{"d_model": 256, "vocab_size": 1024, "positions": "rope", "bias": "none", "extras": ["capped logits"], "init": "normal", "init_std_up": 0.0455, "optimizer": "muon_variant", "lr": 0.0137, "lr_mult_down": 1.5, "decay_shape": "pow", "batch_tokens": 32768, "steps": 3956}
Each number is 128 + 24 x the weight over the matrix's rms, rounded and kept within 0 to 255. Layers, rows and columns count from 0.

# layer 5 MLP up, 704x256, rms 0.135, rows 247-264, columns 0-127
[[133 171 137 132 106 129 124 153 102 154  96 149  89 152 129 111 119 138 128 133 136 130 155 133 154 136 134 133 133 196 119 133 112 110 106 144 128 152 149 114 209 171 129 139 141 144 107 162 121 129 131 101 134 112 165 158 177 110 184 123 136 153 109 105 119 148  98 109 108 140 182  83  91 115 138 112 129 128 141 137 146 121 129 162  94 157 109 110 179  86 124 117 159 143 140 141 109 114 134 155 159 130 133 152 153 132 134 142 136 121 135 148 120 133 146 131 120  90 146 147 142 119 139  83  90 151  86 164]
 [107 113 129 116 142 172 156 104 116 152 141 134 186 142 152 108  87 177 113 145 128 102 104 110 128 100 126 112 141 137 173  90 148 113 138 153  82 116 137 115 128  96  87 146  94 127 146 109  90 120  66 164 123  95 122  91 108 116  99  97 129 142 139 154 140 187 115 141 139 140 146 141 148 143 103 135 101 161 178 129 154 111 151 128 150 144 127 134 135 181  97 104 119 110 130 130 152 105 122 125 117 146 127 144 123 150 187 126 125 117  89 131 116 112 157 133  93 148 119 120  90 129 119 117 188 132 116 119]
 [176 116 154  40  76 116  87 146  93 102 158 106 113  94 146 107  82 147 120 133 120  61 140 125 176  94 106 146 145 154 102 200 146 121 135 106 113 125 169 154 134 179 105 175 151 132 104 121 112  92 110 104 127  98 176 151  94 116 146  88  94 173 160 147 147 137 113 115 102 123 102 140 104 114 147 147 117 131 127 116  90 166 115 105 135 161 105 162 154 166 127  76 139 103 131 168 137 123 102 162 177 191 111 138 103 144 141 125 121 128 104 108 119 122 122 118 125 149 110 119 126 140 110 109 129 154 160 117]
 [ 98 101  76 120 156 132  83 165 134 127 148 123 104 171 108 168 135 194 115 123 122 154 174  97  93 128 110 152 108 138 121 150 127 120  75 134 107 173  89 141 119  83 133 117 108  90 144 135 100 124 163 142  45 115 175  92 124 126 110 122  85 169 139 157 182  73  95 126 171 104 162 143 132 128 130 135 131 136 106 126 123 129 129 133 129 133 163 155 152 105 104 123 134 162 148 162 180  93 122 143 149 100 134  99 155 103 130 134  92 114 108 171 126 132 147 120 156  97 138 142 152 185 136 138 137 166 101 133]
 [164  72 156 167 167 100  99 115 133 133 134  61 125 158 161 123 152 132  94 107 118 106 124 181 109 108 127 109  97 142 124  87 112 101 132 144 132 126 147 115 135 131  94 104 136 124 154 151 139 131 137 102 112 118 103 125 123 136 105 114 152 107 117  79 156  81 102 145 119 123 138 135 143 135 150 112 112 112 136 149 120 113 153 137 111 121 127 115 150 157  97  90 110  62 143 139 104 115 107 115  78 133 119  89 105 135 151 104 179  84 131 145  59 162 117 134 156 181 115 168 151 121 112 146 131  82 149  99]
 [105 147 145  88 154 126  90 138 151 125  94 161 109 164 124 140 125 147  85 121  97  71 144 146 114 172 146 105  82  97 132 125 123 131 132 168 107 138 164 147 107 170  94 134 114 115  73 156 163 131 100  94 144 154 133 143 108 101 105 146 127 132  44 152 117 174 123 152 134  85 141 148 125 128 106 100 142 150 173 128 107 114 121 106 134 141 134 154 134 136 107 115 116 147 136 139 122 117 101 165 146  84 129 135 125 105 109 136 112 177 135 111 136  79 113 128 149 122 135 105 120 112 121 111 139 142 171 141]
 [142 144 158 129 153 105 112 150 120 129 147 174 148 133 145  94  88 132 109 119 105 139 167 128  99 133 112 111 101 136 131 137 144 160 149 105 139 100 108 151 149 148 159 113 154 122 142 147 126 133 133 138 142 164 114 147 102 126 110 139  75 135  96 125 150 177 155 136 130  91 150 135 139 147  84 123 111  96 139 101 151 137 109  94  99 129  93 129 110 123 135 103 157 130 129  95 161 147 124 175 154 135  98 177 128 137 124 112 121 113 138 121 107 124 105  87 117 142 100  91 141 150 174 104 159 125 158 134]
 [164 112 161 126 103 102 125 128 128 175 148 130 124 138  96 166 107 141 116 112 125 174 164 166  92 114  96 166  92 155 140  86 156 209 120 131 151 102 118 143 134 118  89 164 159 106 143 136 119 169 114 127 126 126 142 102 129 135 139 135 122 131 130 116 136 127 134  98 156  97 164 103 112 120 143 111  71 151 113 141 132 114 118 142 125 107 131 166 144 111 141 122 144 162 130 148 175 139 156  95 151 107  90 118 173 102  86 189 185 142 135 117 119 118 134  81 103 142 138 137 155 184 109 137 135 103 123 140]
 [ 63  92  96 161 123 155 141 140 131 118  99 129 113 151 163 126 140 104 184 119  94 133  93 169 142 111 129 157  98 144 123 121 140 115 105 134 145 155 123 140 130 105 107 134 102 120 109 120 116 165 160 119 120 107 127 156 127  91 118  94 160 114 119 144 151 157  92  86 121 128 118 119 145 135 132 136 116 114 123 129 133 145 165 128  76 141 131 133 119 141 113 118 134  99 109 128 160 111  91 130 163 125 136  96  96 158 121 137 128  92 115 139 158 139  74 174 141 181 105 133 139 135 124 148 129 134 139  93]
 [114 138 137 144 114 107  73 121 150 111 141 116 132  99 145 110 124 135 104 116 133 145  73 150 153 131 131 132 128 186 126 102  97 139 144 100 143 137 133  92 122 126 165 181 137 125 141 159 109 127 117 104 155 119 171 162 137 128 124 166 156 125 101  90 133 122  77 115 123 102  97 103 129 111 132 177 154 130  97 121 117 129 156 136 123 128 145 173 134 105 114 107 109 107 124 152 124 105 143  71 145 140 104 129 159 179 129 128 154 111 135 129 143 169 148 167 133 144  90 168 114 178 140 143 132 100 172 145]
 [145 121 106 127  96 104 157 111  83  80 173 118 104 122 144 115 125 116 121 102 127  80 127 136  76 154 124 152 104 152 168 151 136  49 123 101 141 128  86 110 127 109 121 123 170 101 142 131 115 153  67 136 151 139 115 132  95  90 131 160  93 146 150 111 124  77 144 155 158 121 111 104 103 161 104 114 139 101 104 122 114 114 141 114 131  98 145 111 109 152 143 160 135 127 127 144 108 131 150 140  97 108 173 129 109 123  81  98 102 129 137 124 143 116 120 141  82 113 127  90 127 100  94 114  91  91 145 116]
 [130 125  97 157 105 153 118 114 115  76 127 124 105 182 144 168 133 110 141 164 121 157 116  95  86 101 128 111 157 139  78 131 114 103  95 132 123 149 144 148 110 132 147  92 118 132 158 132 122 124 121 104  93 155 111 137 163 122 136 165 129 146 169 118  89 150 172 106 117 113 118 143 132 139 147 116 150 152 102 117  71 106 109 160  94  92 114 141 119 120  99 143 106 147 127 142 105 114 176 133 117 109 118 101 153 154 127 125  73 103 124  99 113  80 128 171 163 120 117 102 159 121 136 113 135 175 113 128]
 [138 135 142 132 109 115 155 126 114 146 127 172 133 120 157 128 146  89 150 117 145 145 124 128 113 131 110 112 106 137 133 131  89 122 120 127 144 137 152 130 144 120 110 154  75 119  98 150 120 139 126 133 154  92 138  85 142 122 120 167 142 137 103  90 146 121  95 181 102 136 133 153  90 155 105 124 120 128 139 133 120 174 121 107 119 131 138 136 116 103 112 161 124 103 100 142 135 148 107 157 129 171 131 108 127 153 103 134 131 114 138 114 121 112 150 118 102 147 145 145 128 122 137 147  91 126 139 157]
 [ 97 129 116 149 109 114  86 118 152 161 160 124 156 126 132 143 140 128 136  77 112 116 145 117 111  98 121  98 141 112 154  97 133 121 136 126 127 160  90 115 135 116  90 135 104 171 162  86 112 110 122 135  96 119  99 126 152 108 165 164 133  74 131 108 127 109 136 148 150  70 109 105 169 130 145  97 136 122 118 131 117 111 126 109 137 126 141 134 129 162  56 148 122 144 124 117 125 142 146 131 104  92 107 134 124 133 118 127 130 104 175 161 107 112 133  90 108 148  84 154 139 118 139  94 140 117 105 129]
 [120 132  93 168 126 121 119 171 107 123 133 167  88 138 136 111 116  93 115 141 107 124 151 156 115  93 117 118 122 131 145 103 115 143 127  88 121  81 131 138  92 118 146 140 116 117 121 129 143 122 144 106 140 116 120 109 171 127 179 153  99 117 130 130 130 154 131 126 114 163  90 167 128 120 130 140 138 120 129 101 114  67 152 129 134 107  93 107 135 117 109 140 130 124  92 102  91 170 167 145 110  97 115 123 173 119 118 118  78 150 141 108 149  98 161 122  99 125 126 131  96 110 113 188 145 125 111 137]
 [154 128 114 144 142 147 116 116 111 121 136 145 161 123 142 146 199 115  94  86 111 149 113 181 101 160 119 106 108  90 149 101 103 144  83 130  88 107 122 166 121 120 149  82 146 124 142 119 168 137 115 124 113 130 142 130 105 104  99 175 106  93 146 129 115 131 106 132 137 154  88 146 115 166 102 199 117 118 133 119 122 131 107 164 154 148 173 133 112 114 173  90 167  72  96 163 127 149 156 148 166 132 190 106 161 176 141 121 122 156 149 145 201 158 119 113 128 104 121  94 143  66 137 105 137 126 122 126]
 [145 138 152 133  98 148 122 137 127 133 138 118 169 100 132 135  74 162 162 166 156 129 160 124 129 147 132 134 151 137 174  95 128 111 131 107 115 171 142 157 113 121 110 120 138 113 145 120 121 124  81 108 139 157 153 136 156 124 133 154  69 128 120 146 130 161 146 103 139 153 126 110 120 117  64 151 140  81 114 117 140 144 104 110 129 143 155 168 121 143 108 131 150 131 116 130 142 139 134 123 128 131 181 127 136 188 136 148 119 111 114 179 128 130  97 177  85  93 108 158 117 137  91 169 118 101  98 175]
 [105 130 133 120 119 107 100 105 135 140 112 100 131 127 116 132 129 107 113 169 116 144 126 131  86  95 131 103 147 169 150  84 146 120 132  70 157  93 149 108  93 126 185 103 134 133 134 135 103 128 125 118 170 109 129 136 151 108  95 177  87 121 108 132 102 112  99 141 163 118 135  58 105 144 179 126 134 162 125 140 170  80 104 146 122  92 133 140 160 103 101 115 157 115 142 143 151 131 134 116 104 105 142 124 116 144 136 143 130 164 167  84 128  93 118 123 143 135 114 122  93 153 132 123 165 137 163 117]]
# layer 5 MLP down (transposed), 704x256, rms 0.115, rows 247-264, columns 0-127
[[122 113 107 156 172 151 121 123 148 140 148 136 153 125 104 146 140 103 189 150 117 107 152  80 154 149 127 116 128 110 143 136  82 136  96 140 114 123 100 145 163 151 169 135 138 108 122 119 100 149 155 101  97 131 118 122 151 167 129 153 132  83 143 100  86 136 120 154 123 132 126 118 147 120 130 158 127 132 161 139 123 110  89 140 165 162 180 124 145 163 132 165 161 121 120 123  99  81 131 152  92 109 103 141 149 143 134 172  90 121 145 122 115  84 185 143 162  94  85 133 152  90 113 128 127 128 111 117]
 [134  94 128 163 102 144  88 131 131 139 136 138 129 114 125 123 111 129 145 139 144 136 177 148 133 158 122 141 153 123 134 109 140  92 134 127 134 126 141 134 134 100  86 137 103 111 169 160 130  81 123  91 112 157 102 131 116 125 120 114 126 180 115 152 163 101 124 131 122 146 160  82 120 132 146 120 138 125 110 139 160 144 111 161 126 146 117 104 123 149 113  72  99 117 143 138 141  54 132 150  87 155 135 144 117 118  94 165 117 162 150 147 134 108  96 144  83 144 144 141 111 135  94 170 150 125 155 122]
 [124  64 115 158 133  90  85 118 146  88  98 108 116 134 110  98 121 108 136 111  83 144 143 166  97  89 123 137 114 129 155 136 145 141  81 160 161 124 112 102 117 130 118 117  86 129 106 122 139 129 166  88 153 117 167 114 115 134 220 113 140 125  94 107 149 117 151 115 107 143 183 119 141 100 128 148 101 130 135 101 130  90 154 121  79 138 168 102 121 119 149 100 137  93 116 137 129 114 140 138 155 115  98 152 137 110 176 169 149 117 138 135 136 133 127 127 167 175 192 137 162 145 141 164 142 145 110 127]
 [163 158 133  75 120 134 107  81 125 115 127 125 180 115 124 135  98 125 108  92 145 132  88 158 103 116 163 115 143 120 168 118 134 127 135 139  95 158 109 123 145 121 138 121 124 117 130 150 121 151 133  84 149 178 142 133 141 104 129 106 130 164 157 145 113 126  84 111 130 135 130 170 106 185 144 126  94 119 144  73  86 128 124 164 132 159  68 142 130 129 157  92 128 134 109 127 128 145  93 154 130 131 159 136 114 112 140 121  98 114  79 134 126 134  86  83 112 128 169 138 113  96 142 156 106 118 119 155]
 [123  74 126 154 136 123 120 155 129 159 167 128 155 157 172 139 114 119 149 118 172 172 130  80 101 122 124 157 119 130 136 143 134 127 122 115  97  96 117 109 126 130 126 106 147 121 104 152 142 148 129 126 121 123 139  82  55 162 138 116  91 160  93 133  92 159 175 118 110 142 139 165 134 109 142 129 120 137 142 194  96 130 134  84 128 114 146 134 133 106 161 108 126 138 169 113 106 176 169 128 121 125  99 109 152 111 128 109 128 135 147 173 156 110 160 123 134 123 106 161 129 123 153  89 155  98 105 132]
 [170 162 137 129 139 137 150 173 130 143 117 132 123 124 106  96 155 160 125 129 125  95  71 122  97 102 142 101 125 112 164 158 156 151 133 129 120 130 155 142  87 139 127  98 132 181 124 114 127 115 159 153 151 138 145 121  72 125 121 159  98 118 152 108 164 125 143 129 170 179 119 165 134 102 182 113 111 173 117 158 109 143 100 139 164 164 121 159 131 156 137 127 107 112  99 136 122 107 150 133 121 151 153  87 112 154 131 175 128 156 126 139 121 157 124 116 164 111 125 122 144  91 125 134 114 167  99 129]
 [ 97 136 138 156 119 145 114 174 134 115 141 128 134 145 152 142 142 119 115 113 108 103 173 112 142 135 175 123 125 156  95 117 100 177 161 117 120 127  98 109 158 138 145 109 133  77  99 104 130 116 154 131 118 148 132 139 133 126 114  97 133 123 111 111 126 134 149 118 140 135 116 132 139 161 126 101 135  86 129 124 123 124 102 118 139 134 127 144 102 137 152 151 132 103 140 124 124 165 108 140 107 131 131 145 149 107 178 119  74 112 136 148  98 106 155  87 105 117 105 130 160 125 151  93 133 113 149 123]
 [123  96  85 144 109 122 106 169 149 142 149 120 124 117 103 139 121 159 132 109 123 127 122 117  93 138 119  96 147 164 157 107 126 136 129 120  85 119 145 134 109 142 155 143 178 122  61  77 116 197 101 138 157 125 152 136 120 145 114 125 123 158 119 144 134 148 166 135 131 123  99 154 147 105 120 103 128 135 148 130 122 141  90 129 122 115 120 141 120 144 156 114 135 107 147 133 135 180 161 106 110 156 106 120 128 125 147 132 176 133 152  99 138 155  87 101 129 157 107 136 129 133 154 161 107 136 144 110]
 [118 129 133 140 105  89 108 118 136 115 144 133 150 108 130 159 150 126 128 140 124 106 122 111 145 148 112 113 110 107 140 122 104 144 121 123 120 119 110 111 116 137 103 106 105 131 108 101 119 203 156 111 127  75 111 121 107 124 102 135 110 172 134 126 149 130 150 114  95 130 112 133 146 133  68 187 147 130 134 109 136 110 110 123 146 132 164 111 131 137 132 125 122 117 118 106 117 144 101 154 123  89  88 150 100 151 149 157 137 158 116 140 165 146 110 119  99 104 154 151 145  91 121 120 148 112  95 111]
 [ 82 130 110 127  86 136 108 109 145 190 121 153  94 141 123 146 118 113 152 103 146 128 100 139 110 148 160 160 128 130 139 127 165 110 156 136 125 157 113 144  82  93 112 149 124 156 111 123 152 125 109  96 118 170 122 111  91 134 140 119 149 104 114 158 137 105 145 115 132 140 165 176 111 122 113 156 160 141 125 106 132 123 177 146 127 117  93 115 117 151 107 105 150 162 173 130 111 135 138 150 107 110 139 116 118 169  93 131 132 117 161 164 118 141 147 118 143 116 132 122 131 135 113 153 135 116 127 129]
 [114 163 113 116 149 116 148 148 121 113 119  94 149 107 144 109 150  98 110 121 131 121  82 148  91 119 150 174 118 119 127 123 160  99 103 112 145 145 127 117  96  76 148 154 112 137 125 123 112 148  82 188 126 128 104 186 106 148 161 120 125 131 120 150 150  87 110 103 106 144 161 137 123 107 109 152 175 165  85 135 129 155  88 137 120 108 111 110 141 136  83  73 115  96 127 150 140 155 139 124 100 134 153 100 101  92 117 134 141 117 116 129 141 111 180 127 163 114 154 127 142  81 149 104 133 122 118 143]
 [108 139 151 143 135  78 163 121 167 136 146 121 114 133 140 104 153 136 137 104  75 147 145 162 120 148 104 110 133  94 131 152 126 113 100 156 125 138  94 128 153 114 114  97 130 156 143 116 131 121  98 153 155 117 136 142 147 168 100 142 114 119 130 153 151 122 145  94 127 134 123  97 110  94 132  82 143 122 116 151  95 126  84  94 110 104 158 138 144 161 183 113 140 139 119 129 144  97 134 135 129 161 111 148 122 138 139  82 131 139 158 115 129  87 111 178 123 109 129 141 100 106 118 140 114 172 102 120]
 [116 136 142 140 149 126 109 102 142 127 102 110  97 140 125 143 122 163 136 131 155 162 116 116 107 135 111  91  94 106 126 170 148  98 106 113 131 155 164 119 124 123 137 119 122 123 130 122 144 124 174 123 128 152 111  92 131 151 124 122 116 129 179 126  88 160 137 130 102 114 101 161 134 132 151  89  85  93 120  98 108 168 125 110 124  99 131 136 117 108  94 166 142 123 146 127 117 129 107 165 102 125 142 127 124 136  98 111 132 117  81 157 129 149 144 137 143 133 132 112 147 104 137 115 111 121 119 141]
 [ 99 150 147  91 145 154 132 137 130 192 142 113 135 111 111 144 104 112 152 188  98 133 124 121 106 117 127 110 125 140 141 146 118 147 128 122 106  99 151  92  90 132 164 153 121 127 134 153 153  80 118 122 152 131 107 131 155 116 105  87 106 183 123  99 110 153 109 169 104 144 108 152  91 116 135 136 154 101 119 158 134 142 126 131 117  98 122  93 163 146 158 122 140 128 122 122 118 135 118  80  75 159 143 111 103 141  73 103 120 132 133 135 128 124 157 130 184 133 190 109 100 140 142 168 114 120 186 180]
 [110 163 128  99 140 144 130 154 139 114 132 121  93 164 105 134 145 107 176 144 116 104 144 161 124 125 125 115 111 129 133 113 156 129 152 152  95 111 103 116 105 106 137 164 133 101 154  67  96 170 112 129 115 125 141 171 109 112 173 116 132 130 117 120 117 130 111 153 151 127 174  93 105 163 139 163 112 138 112 121 111 112 135 147 104 117 128 116  97 168 126 140 121 122 110  92 119 139 117 180  85  93 145  99 118 113 120 145 153 119 139 140 140 117 143 140 132 112 117 151 150 154 126 142 134 144 141 145]
 [123 131 137 146 143 135 152  99 109  96  91 143 139 129  99 141 137 149 113 110 147 133 144 103 153 102 177 116 113  98 167  98 130 146 113 114 180 143 142 140  92 104 136 112 122  99 135 157 159  96 125  79  81 140 110 130 145 128 127 165 126 137 133 150 110 175 147 160 105 142 138 181  95 111  96 150 150 141 112 152 134  98 166 148 162 139 140 128 169 118 172 154 183  98  82 151 155 139 170 127 107 133 132 142 146 186 138 142 110 133 142 157 165 140  91 134 122 138 132 128 112 127 144 141 165 111 133 149]
 [130 132 152 126 147 127  94 157 135 120  90 123 121 126 126 125 137 155 125  94 168 134 177 104  75 115 155 101 161 135 145  94 123 138 131 114 130  82 121  93 130 123 130 100 153 145 125 123  88  88  92 164  82 124 136 140 156 139 170 156 108 138 118 126 111 172 141 102 135 140 142 139 119 143 136 133 132 102 161 166 115 125 119 136  97 137 129 129 126 128 155  97 126 130 114 141 133 231 146 160 150 155 179  96 142 134 111 148  98 115  95 127 159 136 107 155 106  99 124  92 130 122 134  81 100  91 151 151]
 [124 150 167 127 145 172 167 115 100 185 118  97 130 126 110 109 151 104 129 183 103 100 128 109  85 107 154 104 148 106 123 134 139  87 146 126 133 133 123 140 153  97 170 154 133  87 104 138 124 142 169 126 122 159 136 156 138 104 133 126  99 158 139 141 132 131  69 118 110 127 124 155 163 140 114 135 104  86 136  94 165 133 121  92 123  73 129 122 143  96 155 100 142  99 118 139 116 163 116 147 143 131 132 111 136 115 104  94 111 133 141 108 137 117 145 102 155  93 120 103 159 102 139 147 161 156 142 124]]
# layer 5 MLP gate, 704x256, rms 0.131, rows 248-265, columns 0-127
[[128 137 135 146 141 130 114 117 146 104  99 150 117  70 134  85 106 140 127 133 107 173 118  75 107  88 117 131  99 117 150  72 139 160 128 151 111 180 156 140 127 128 142 120  99 114 124 139 145 125  76 144 140 140 155  98 126 135 161  93 167 145 142 136 106  95 107 103 114  92 146 143 145 154 131 131 164 101 145 104 160  87 131 150 138 135 148 131 162 169 107 126 150 154 138  81 122 125 123 116 154 158 134 120 122 140 135 154  98  79 107 140 163  57 141 128 129 153 138 131 147 126 122 129 116 101  61 125]
 [136 178 104 144  90 136 168 161 164 116 120 116 148 119 167 140 138 118 136 132 111 126 158 193 138 104  97 151 184 170 122 110 124 105 126 123  93  70 163 127 126  76 126  89 108 145 131 126 161 138 114 156 142  87 161  73 129 137 144  59 119 188  84 149 118 117 102 117 140 100 143 125 108 132 121  98 135 127 157 151 116 145 160  93 124 125 116 132  92 127 145  95  80 123 136 122  91 151  96 132 132  81 119 134 119 147 155 154  98 170 115 126 158 153 121 117  95 166 101 190 135 120 117 135 138 161 106 124]
 [136 202 150 110  87 164 108 131 122 129 170  73 141 141 154 128 155 132 169 120 130 102 114 109 111 134 117 128 151 126 166 129 115 118 108 191  90 133 138 109 154 110 129 132  94 153 163 125 109 164  85 131 141 115 138 125  93 114 122 153 130 132 154 123 154 136 160  90 164  58 116 167 117 112 121 128 146 105 125 112 140 158 134 107 121 136 132 118 115 145 123  95 137 140 121 120 140 191 145 130 125  99 181 147 122 125 131 107 138 138 140 158 146 131 120  81 129  92 124 152 152 150  87 113 121 124 155 146]
 [ 67 127 119 115 141 195 147  92 171 150  87 120 123 133 118 149 115 131 118 141 122 132 130 101 141 141 135 163 106  95 157 146 132  93 146 114 123 126 111 124 135 101 149 144 160 144 105 130 110 101 129 169 133 109 106 128 105 135 146 123 129 195 123 155 127 115  88 110 148 140 135 105 169 124 123 139 127 152 103 171 163 152 134 111 150 119 160 106 159  86 105 135 151 151 143 102 103 125 183 138 127 143 102 150 101 119  80 125  88 130 146 140 142 135  96 147 149 124 125 133 138 143 141 140 120 131 143 140]
 [ 83 130 126 109 131  80 121 173 142 161 113 106 130  96 152 135 103 140 127 146 110 168 131 101 114 105  99 160 112 151 115 125 109 152 156 161 127 122 129 133  91 146 131 116 123 132 152 125  95 148 131 125 100 133 119 151 104 133 171 143  79 162 119 121 125 151 109  86 125 117  93 103 136 185  87 105 111 138  92 173 130  98 103 105 129 153 158 102 122 154 140  54 119 111 147 144  95 157 137 110 149 115 131 140 103 138 142 145 145 130 150 138 105 159  80 168  93 148 130 180 146 106 113  99 155 117 140 143]
 [123 133  93 106 171  93 163 111 139 129 157 112 121 128 137 119 150 128 106  98 148 127 138 104 105  78 159 136 143  90  85 126 142 139 151  91 155 114 144 116 146 122 139 132 181 104 116 142 153 115 149 127 160  83 103 111 138 138 121  84 133 107 131 114 146 134 160 121 116 152  94 138 164 122 129  99 154 107  98 140 123 119 152 169 120 150 104 127 164 125  97 158 165 131 131  62 138 144 117 115 147 160 133 158 134  99 141 148 116 128 141 141 113  97 164 122 125  85 163 125 124 138 161 140 164 124  95 154]
 [129 138  90 127  71 116 105 147 131  82 131 122 148 120 151  78  77 142 125 161 125 105 122 131 168 139 156 104 107 136 121 141 147 125 134  97 125 146 117 120 158 122 184  74  89 159 113  81 151  90 186 126 130 169  53  99 156 115  95 132 125 111 110 151 129 148 115 143 125 140  87 135 131 121 154  88 172 125  91 132 163 144 142 140 153 142  93 130 164  94 125 142 127 130 141  63 122 139 124 129  82 146 142  95 110 164 141 134  56 116 146 137 127 144 143 111 145 110  86  98  95  70 161 132 134 125 111 100]
 [147 136 130 138 105  86 133 128 153 138 100 114 130 106 138 125 130 125 138 120 118 152 130  99  90 147 142 175 158  98  90 113 112 118 145 178 129 116 155 115 129 113 170 129 165 122 151 123 141 105 113 150 130 132 108 132 137  82  75 134 139 108 143 114 143 128 148 141 140 110  79  89 139 102 172 126 155 148 114 128 122  98  79 107 146 164 120 146 170 103 123 145 129 127 150 151 130 149 139 107 162 115 133 140 137 162 155 116 140 118  83 109  94 122 138 185 159 152 121 131 118 173 114 145 133 118 135 149]
 [157 122 160 158 121 109 116 162  97 122 177 110  42 128 145 148  87 156 107 183 157 141 124 174 129 119 123 129 142 169 106 123 131 113 102 133 133 116 120 115 118  88 144 138 152  95  87 151 133 144 129 108 137 109 138 121 139 131 107 143 133 129 128 101 105  81 154 132 138 141 147 125 129  66 138 106 111 136 112 103 113 118 145  94 144 115 112 181 128 148 124  85 134 140 102 144 129 114 132 130 121 137 129 120  91 139 125 103 150 104 161 161 131 117  86 120 151 134 121 118 159 157 149 152 104  93 115 119]
 [124 138 135 138 142 123  78 124 114 112 166 129 133  81 161 135 111  91 144 104 138 147 142 140 140 137 167 106  91  95 134 145 152 135 106 145 111  88 139 162 162 150 153 107 108 101 156 143 140 113  85 131 126  85 146 103 128 141 177 176 144 125 130  86 141 133 145  72 138  97 136 118 125 112 141 184 156 130  92 164 148  92 128 139 126 149 123 139 131 156 138 152 131 128 124 102 134 118 132 115  85 134 131 149 112 111 121 111 128 140 105 107 137 112 138 159 150 120 125 100 156 124 144 153 176 132 136 125]
 [128 113  83 156 147  93 115 118 128 103 119 140 138 127 144 164 196 171 115 138 132 135 153 127 158 104 135 137 106 110 100  86 131 114 166 121 113 101 151  97 149  99 129 160 175 137 119  76 165 128 136 138 145 144 129 120  98 132 131 130 148 113  96  93 125 125 114 123 108 148 149 109 153 137 171 136 114 115 124 122 181 142 159 130 159 107 145 108 171 146 126 150 126 133 178  88 134 141 123 146 134 175 114 164 130 144 135 150 104 150 159 134 123 112 166 123 151 166 156 150 130 145 142 107 119 121 125 143]
 [122 148 168 108 161 111  95 150 117 172 113 121 138 144 135 116 146 161 131  95 135 130 125 137 179 121 167 138 152 130  87  71 152 125 152 132 141 164 147  95  83 150 137 113 141 145 132 161 127 113 112 151 100 158 147 134 184 109 113 106 135 129 122 126 148 133 151 134 123 139 133 136 137 117 150 116 142 139 122 155 144 102 149 127 188 134 139 147 139 156 109 102 107 160 158 153 103 114 165 158 127 160 147  98 133 125 106 113 130 127 140 134 129 178 124  81 138 133 131  98 101 110 133 109 140 158 122  70]
 [ 99 146 138 146 153 166 148 160 113 112 164  78 116 111 119 115 139 137 131 149 112 142 183 130 120 109 130 105 101 148 116 124 108 146 156 107 139 147  91  76  83 106 116 131  97 112  81 152 113 167  57  90 137 130 109 121 169 129 138 160 159 121 112 142  87  99  92 102 135  94 145 118 150 132 118 101 127 122 158 110 148 177 143  56 134 133 152 110 162 125 106  80 167 123  88 105 144 146 140 120 143 129 107 163 132 125 111 121 100 123 126  72 101 117  95 108 146 134 135  94 112 101 149 113 132 133 114 116]
 [128 111 137 126 123 119 123 133 147 111 164 128  66 169 196 148 132  99 121 107 104 127 118 131 161 124  90 119 151 147 140 162 171 129 141 123  93 132 139 168 139 134 117 137 186 154 108 142 147 130  84 117 168 123 143 168  85 141 141 119 110 101 129 111 165 125 137  95 139 149 114 124 190 109 106 127 112 120  95 123  95 100 164 151 142 133 189 148 115 133 153 104 125 131 143 156 136 134 133  99 165 170 110 147  87 151 129 124 117  85 105 110 109 124 107 136 121 145 160  91 104 105  98  95 140 128 143  99]
 [119 122 116 139 148  80 159 113 133  96 146 137 124 183 119 154 103 125 135 141 112  89 132 148 121 129 130 123 108 160 127 141 110 136  94 118 119 110 149 146 131 123 158 118 109 145 127 122 166 119  95 115 162 111 123 127 143 137 170  93 106  85 132  93 136 162 120 128  87 117 107 124 132 120 138  97 107 168 112 125  95 125  88 113 157 139 130 186 177 147 129 120 143 146 127 134 152 102 141 131 141 142  96 122 139 136 136  85 133 127 118 116 158  92 117 106 130 114 135 127 171 121 169 135 147 133 115  68]
 [ 93 128 123 135 155 121 128 147 131 144 159 123 147 120 114 160 149 136 140 120 114 151 125 120  98 131 188 129 121 117 114 158 176  97 103 156 134  91 147 154 149 141 146 164 108 146 123 130 143 130 135 166 111  97  84 128 110 135 144 136 144 103 145 124 135 114 130 120 124 114 150 167 110 162 107 150 127 147 125 145 132 100 134 114 131 109 111 155 172 112 129 139 144 144 154 101 147 122 125  87 125 142 147 181 105 136 136 124 151  90  95  86 103 108 113 124 150 174 124 131  88 118 134 142 131 126 118 131]
 [134 134 136 120 115 133 178 155 153 119 156 104 143 156 118 120 124 132 131 148  87 138 112 108 110 131 137 138 131 112 136 141 149 162 119 129 104 176 123 109 121 148 131 141 137  94 123 133 150 118 132 102 122  80 166 143 128 141 195  70 161 133 139 128 183 119 115 159 103  95 125  99 115 157 108 104 131 125 164 141 116 176 123  86 124 111 122 139 148 156 121 142 177 126 141 153 125 151 118 136 141 108 120 136 114 131 145  97 170 104 127 118 129 128 126 190 172 167 131 128 155 126  91 137 146 107 120  80]
 [120 100 171 121 115  87 106 147 124 121 156 145 164 136 143 106 136 158 150 155 124 166  96 109 141 140 125 120 129 103  93 135 118 112 153 167 120 112  96  93 151 129 166  90 102 157 136 112 129 133 112  98  86 126 172 113 108 160 154 191 111 145 156 172 133 138 135 136 174  85 156 146 139 125 127 149 139 137  88 144 148 165 155 123  79 105 110 147  71 127  73 166 143 156 169 127 163 113 132 129 143 149 136 168 126 135 166  97 146 149 142 124 122 137 109 140 124 150 138 111 113 146 109 168 104  86  99 154]]